From a checkpoint of a small transformer trained on Wikipedia.
Size: 16 layers, 12 heads of 32, MLP 1536 tanh GELU, vocabulary 5064.
Each number is 128 + 24 x the weight over its row's rms, rounded and kept within 0 to 255. Layers, rows and columns count from 0. Numbers have three digits each. The size before them is the row's rms in percent of the matrix's.

# up: layer 3 MLP up, 1536x384, rms 0.0521, rows 430-454, columns 256-383
# down: layer 3 MLP down (transposed), 1536x384, rms 0.0423, rows 430-453, columns 256-383
up430 103:128180136122092152101102121092129136111163150109139108182129117124097096179137078153119090105119115116124134143115174135090134120145138138131127130157132116099143152104130121107115139096142064179134156137145153112140128130137126142138084086120105107108156145094131150088128136138157097119129172144164121099119089139145144128119108117148108148162130126126147142106122119119116138119163
down430 102:094137099136113206119080153099103138148110123066143153136099167104161143103166136128158112126135133143134125149091107131131171164101125133159095143115164109129050145138127079132134096114161156115141088146115098107136156123139087165174145084092118155209150115109149127145176123121146150124129100093100110167160110124128181153096120124120135168149144146096129167149126169171115094158155
up431 116:146114044108125165132125109124136123154080136140108135138119149098092182141092147165187096107131155143121158150154136128134130123153132144124110136146175114112120128167135096156133100130092082144133121133134130143102139106131127135105108140112141138139133114134116150087119156124152125137144125108115101127134119118171142106141120132146157110145136162148122113116148085151159143133123
down431 115:115152102128093122108143140125110151162153143087178166117109204096123125125094121106113174146140120134118110166098106164125174129141115119148129142133117087105071167118125164095092144115157125093162101129136127100140133128134135096130103116074095097130118110101119118127100157125110129135144078127124158123176109103141097173117133139129112156081131133149170082126164118145175161080140
up432 082:138131103095126123130145120138175094144121170126103106182151119118151169128087116096108152134161106142122124101114145109135124083106137132122122124123118098119080119101135092107150162144106155167126141153112156144130152122117109135115101152102130163121118126104101103141124112127118151153091125098116114112174111107159173133057132145135152123130115165111096114115127118153127142136149
down432 090:129147101124164122142126130121180125105111133129104116130099177130151171096171137138139114138154115116135062140121125135144155103113145142096167133118131137132143125094128120160146138147107099111149137120115162169164135146121142136168126131121106146146134128102104119119115116138089142137133115111154078142120100110136138113134118140150088103144130081116141106126120111135138136142103
up433 100:166135098120142128167104113091143135083127112157093103116091079098094124122124160146104116097174134133139137171116103159095160131130144120101155129136168166102122151128153119207137166140132152136141122147097120101148142116148109170135133144140132131092131128094120173112096089100099130082109177103165131141121136105145140119180111063137144089120111137113126143120111118144149163128120
down433 094:149120133144083093104125113085101105112102098110162154117118132169143111114085117163139141137100125114118145120109120098108135123133181151122126146141099103130130132134111174105166150116104098109135129133129100134144130118109113111137131149133119133116159121129124103143162133102139174136118167138120085151110184123140115128136132170128170180087169089206138105159146123136124096089081
up434 111:137135150124140170183145093072125183122089159135150150141131175114107114098173108128166125128077101141162155076161152149115127122148093097127083107107144115117130110097105101108136079099101097126112142109097140149151151146105138149105104139155107094139144109091142132126120116118106102123115101119150123113105106126142132159160107143156164110109085130100142162128131135162151114160132
down434 110:133107133127092131124155178079099108127141113132137118120127095110131106103109144140093126142106087126080183116130124124140126085159127097076115122080117133098149161139083105118158074105115153095094134138178102155105147150159124110133113157112092128130114142168147122147084139130136159142133127172105129110169118085159145109175138111126107163140114119107147085121141144133128133136120
up435 101:134114149100108152135107061123170136133111131130116116151141173119142155134128128136139113124131154194155153117130116150137151148112119103144142119113127119190139138093103094145108088124162176110143104119118106138112088138099146085121148126113154108147149110133112078125111106155108124111161091120115119136138155117137115162119090144101128142120092119126106117128128143134155119132131
down435 103:116074111131137122129159149163128118153181124123108113104132095156136095127100130132101135122149126130152146102086086080107108164125134129148116135135112180122163080128098092154112094082104147139122156131122112164156120112116094122121147178114115156139167155146126142171144076122143087138134141143126068102116114122117138102095140063120159162170175146148147134103134142114113141110121
up436 109:145138084088151136129148136122143146124166158165102156129127132097128108124147093146121129110113162143133120128110108138124149159137139108164121149117156118122107146123150157129099101116070099113106131145156120117115094141135172146108118101110164127143128098120114149136132085111120085112116138098107091157123148130105150105151127114182127109113112156099143141092156116108192150113111
down436 106:121124137135086069138145125159081126123139112149104102143087140104130148112106145104112143120158144145123110129137135148118071145142103148130125120115124124140108134164122125092145129128099098107116096142106150158115138127141125137080146160102107089109134124148148122108159108115087063176143133118137145138105140142160159169149162107107150128125083109173136089125125122125091089106109
up437 109:100177136135105176145109165074127125125119123160098147112118154112152168119157115163166108108087110151128116168136140077113114157115091109168117091124145144161079140105103137133117150153125139163152157166101176132130185127099121109133139122123161170088102115153143113102129162151089075100119127124103134140146132136126144153113145100131179091133100125130119109078126140108133141137171
down437 107:124132124118107139140138130092110110136112127090124078099132081105097134096156113139121101120148129151140119160137164167119129126101135097141128129133162133150101127076168155145134109100075136137128144135124112093130124145140101118099173124130155176117119119102115119140160134106117142120126103126146079124139117134119101126100111125128147100131135106108152100168120126098126123115113
up438 104:118126126070137142148105100084139149148122171124125142117107157112137140132132128089098116127157146137180132063104139118090115102142120130151151058111135087170098095115152098126104149132134126135149114154087133123150108136121138119090109148107114136134144152135073115140118118090128133108115113142166113113114112121117133146157103138139163131143088125107095112114115170117176099148145
down438 102:131164177146109099123108137098129174153135159185137108147125131143150141137137123176117141149126131071172092110145131141145148115120164146137107165130145168137148102093106122136132113100105119139176125151118122156167177115153100153091125139105168165139116140142134122103118147175173180118127114149076162107128096180098155116157135115151127104179103135128150106105134124134138106120156
up439 083:109145142143156119112129153111124177152125139134115150155101147115081152146143094186188188135122095116129145140147153140152120156127121111126096126153113114131166157114102119136105129099125142114137099155149156116122117153107134110118143097171183102141157102162175159088153100146133124116163103124080124156121136091096133134136129081109125113120119137166159150096156121127119115112120
down439 096:148165165106175140104157119135075150101152110114107137124113157140116140101119116126130155126090112161121111156122120146161135118149111124116107138119108124116112170104128139114129141104124125124149125117057108114155149151110161117152120083139114142140113125120156114166088187089104147110131142113110134110089118125162152159123129138135066146140115104128149105135081121164141120118119
up440 108:139123144153149144118104125131112121107137135134148144165127116150135093116172125132098108148133109144105149127123156128102094123096160100163109118150106169139106148109154164135074120138134122150118217131098152138134143125095123095083154138149170125127191118144172081121110143142106121110127125145132107152169152120146117144145116082115122099132149118138123152113126120111149179153155
down440 100:141145094175132121134125103152097163119130154096095121146114103132093080090091182151166097110129133156140122127167139146137091134133129211138125132128071150121140107114138088145162154140124120159150129150155095125112111116168088153136104138143120150163118138137135153095122118090114135108128176147139168111101136111104145120115125126134160148139115151132157163178137137096121109170115
up441 111:113138107120154137117074143144116147105093095171083157121118140161120140158166161133136124141156154159159132167103117126147156116102080093142133126108153128145150160093112115105100134144099120210098143117134158163162157143121126115131105163099170110096138115174132126145134161169149144142115094158132108121148146115113136149158138109187132124107123134133128145143134128138115128136110
down441 098:146153117139096136125135164106089149154124068115153141090158118144118119086124148152134101160099123110128147143136137146128123105141131116142122136121135115119144092134157102140142111097096142123154128143144095110141116126128094114171135149118163148085100135097129116133124114138130114099152110146165109161136103143151158105108112119120107156154200102121189158146110137158174121168144
up442 099:127139134096115199167131161125122142122128136136096132131137135160134118141144171109120159101058133159111159147200159145139138124118128121143155127125120108109129153108174173116107120150133135138116090167143105127117132134122146106157101106172143158168088126134113123111085126117131142112116153108090130163144120130172118156124136156181157147117089141112136115133121115135127170153152
down442 115:135097158076125133144107126132081089107119116161148149084107108175130139154095172131125123136108163136106111118150146140141110117137102100165113136113127154120148129090124121137093094140175114104131091126130106126163094137106156132109142116127199103144143130142156106129110107117107147155095133137118113129093095158139138118120127158151123127141167105123110111153132154163114118117139
up443 105:158094115136113149145173079150097100096120129151125116111138148132120136163139146167157106088101077158133137157178149127090117162092175152111102095123127140141080143139157093151116088132140159112150147172133192135142148148103120130126113140146156148121073137147147095118099116134119160087104111166138138155123102125120110147130121100164186106128131137097094139132094074126185128134149
down443 102:137095138118152127154140120077134142129153175103111153120148152134085126134103113163142112181108105087159162124127086099151094092112138103149154152120140126123156140154126090121161102133136073114110116149129105138098115123154118111093095118131185143150087141087146115110111108070148142110148132106179109099088118117123119132132104178072104117146134159139121171157124167124100100116119
up444 153:110122154120080145092128107148114155142136144083132129149166122110130125106145166111133114130152083129142122126129165120111201126115156116119087128098143106142092165112203122144103118093131128095108112126130176132165136088108133114118086123080136115123128170141149132116110125092102121134126102114117079118117109122127155153098133167111140095117075175077105145107137128105145150122130
down444 173:109139139088117196127121118143112175112129146105147154134144149111123083143148154122139115156129121106131095119107174125082209102156116117110152138089122102120083138132198121140039126133145118131142133153107134135107153111089111111086124124104158116112145131103134093124117111106133137114130148126133115128111141114144121168120127150150129079142120171096076113083120127124140151103148
up445 097:154119147111113119165132121111118155160153138180130106115108116144139113135118138117152152137114116130124160126130127117134140117193107109136162154156110135146117123111134156112105193097128173148136136126140137112122143143139114124096127091104134137080143138088128115162189139143136067111140086118140097159130142125142102105152098151132150130098135147148132084073132069108126164120160
down445 094:125099143171117137130133146114136086128144123198107141109149110143144147099112163122089091125138093116114170170157129095144138173135140152110134105145105137180154162117162177126132110165123151155149125118169109101113160102119117098158174180117161143171104122135122151095121138118098110154111163126135153095130130133121169116087160113097121146120125121129164138126103111144128138124125
up446 082:170130143101104175120142130086137107153178109129094138145119140096148125101137140124112138130133076118122128151176141115117132125093091148114102135114136146184132161106111135144146166094098153073164115175127147127091172157147143110099151169112168101109105157156118125128161082136123122135120135070101144131078168090149135116153154130136138128113132169165112111098118135127127163139100
down446 085:170085150163151142120102096109146127105146159158130113122145148151134108090155140116164119120138154181154065135117174135141152101110166129077149119132087185142138120119126150138121110105154108126146153059088125110132159108076153152118140138122100151144148110159146152068078140113122128129183097110118117108136131114109133168106130082136116069112161131140147145125080138155156122117106
up447 113:164160128169124117134147125162133176131094134179121160135106085137128111162130159130104096126121123124130155095157173128139130125112089134107073120130110166123086137148137095131133100180086087102112142108090154157122121156060150124119118170108153099151163117142119152130143119109149136080112114141210145119145124096121163114148159120193098107100092104082113112104148130136147156151113
down447 112:134166122164154067144117134109121136106100113143144086160142141139123115120122120135147138127118143160115097109109154142128117114132170090163172140138122140143131134086174117127149105091120112138124156165135124125133147094120153137123121130113134139146143113116135159107159170142127120145118144139124107132103086128143123106124113157141156182117095125107113163141160094107133108151095
up448 091:137096069118160100106123134128162124084177144144147098126125146136083181113144074106104126126165096105154084153102105159120109137084143085148094127123150109135175133139127117122132100096193085130131104128110114086108158133128126078117104095123156103110142102119109068082085147102151136123091153149089115151127156168162148138122129113114142146091148126146140113140132131121104104141187
down448 086:131115135190097115149102106126141146142131116153105083136134145082161108144153128138159113145135130146112167134135122167126122136154126146086167126123118107144120155103128110140140096152091181127133140103125140137118100154152140144133165099129096084124124106125151107157152139147168147089151134131124137108121155097141093118110085121133152093152137155141095133143110168166087166113142
up449 108:135176144095083119082128127123136120082157155123110106139169170134106133117153126110113161145144082127132124090123138102118106074127122098130139141133128104111135171114118102156110133099083110110142111144101081110128132138158101129111163119127147149133120112118131116159139142155145144099132148106115114151173090150115119129095155138147124123090142117100119091120175122117110152116123
down449 100:149137098100170114118139112142152115150152170138111119077088100134160135133146096172133139145118116128132154101151167152151118126125168132140142101110167153055156103138116152145165109157139105106139136186138108121127139064130109136124143135126137144180120065091162159114176098107167139091124174076134157099116141149107135115133121107136138140129087149127137086157092127135113091115141
up450 108:113143142146112183147089081110128167120148180153116153163141122139131115132121144122178174141138111165149150137147155112131133114176101143091105150127112125133082147128115128113097149086101110163147082143121128122139141145110095143121143105100134145106090115107150119092166163114129121083121130108144140122160138107151155129193098109142105131153170129108108104149170092107166165134126
down450 106:151129139114124128133110145171122056143133143103154107143137163133100107157114118127139147160118126111132159083111166116127155131162188122145151122142075157128132162157151175132115139108123113130143113131156164089139125134140151173144162088153122190112117112162097143108099126111094163162133144080137090128136144139149148088141125131140138189139113103122130130164114062125128137067141
up451 108:151094168098133125138124085160158121169186121147123147131147106096140127109129102115141111129129140127150121102154176128122114126137153143153113141153117115157106145116166132182114123148149156156110120161112059100127131132119125089104100107142121129160167115099150113133160123141144116090132153157125127132116147150137143152134113148116121107106126162086131141129152130159118149145134
down451 106:145114136118133120094149133134099165119125103104129147136093140136139128113109127110127128143153160116123111090126097127138098119171103116134113161093119143127154124107176091109179162126139088130101083147153115110102160113130123149157156171163136128123113129127105114140143128132155157115137159129137154126142104127140122157117143174081139179115110124153133122135081130081105143076127
up452 112:055131130094148126153091103118096169124189080122135108158116130093087109181113158186142139127143092119145127135140149122143112122120138129094089116120132091133116156100164129154069127100144095142078143142149119103128161140142140148121134131094141161146179150176110130102089104126163147135107124104127116158108101156134100148179115056103135069117099161136119077125118118152152131110136
down452 111:146101136119172105085153123108124123112139124074105138136150173123172092136096143153168141172096100114128085127134130134130125176114094120168157120131130095161126073103124094121095134146084108147101135179110129154163142120101125173108131150126151114151109131154126120141124131095086127131112092172137117112099131134104106115097118169140111104128136094108088121145102122158123150144139
up453 094:118133073120135104113117147110122161139116165133147129137146179149148157154131148114122141116123165152149117144107159125114099092123136136156153105108095113100109120122149154088086127086128101135114132089144142139119112110099160127147140129144102132099156129084100098139162132134073119109131115118104146133126133113139136117140091090120149109125106117154142130118158129139114126148177
down453 092:108141119120125151134172131107114132122116082157131127152082170084144118127054104093126126143129126139123112113115138166162152127113161084140113168078162106111098120120098111125093158156063131106163141113099114151105117136205132145120137137120109115115143086121157176098165108126127135185120138134117133099138121113129127143107085137119127133125124165142113164114128168110122116159125
up454 097:130129117130130136130120141133178152126131117150129127166124100122106153102147103103129089099113132196171128122112130134130138091078153108155145108144101134166137101113137147153127102154119145080116077134052107110126120133122115157122118112142104113125123091133125114103106128094162125131131126087150158111138147121096128125153111150134115138126144121154089153062143086101147114127103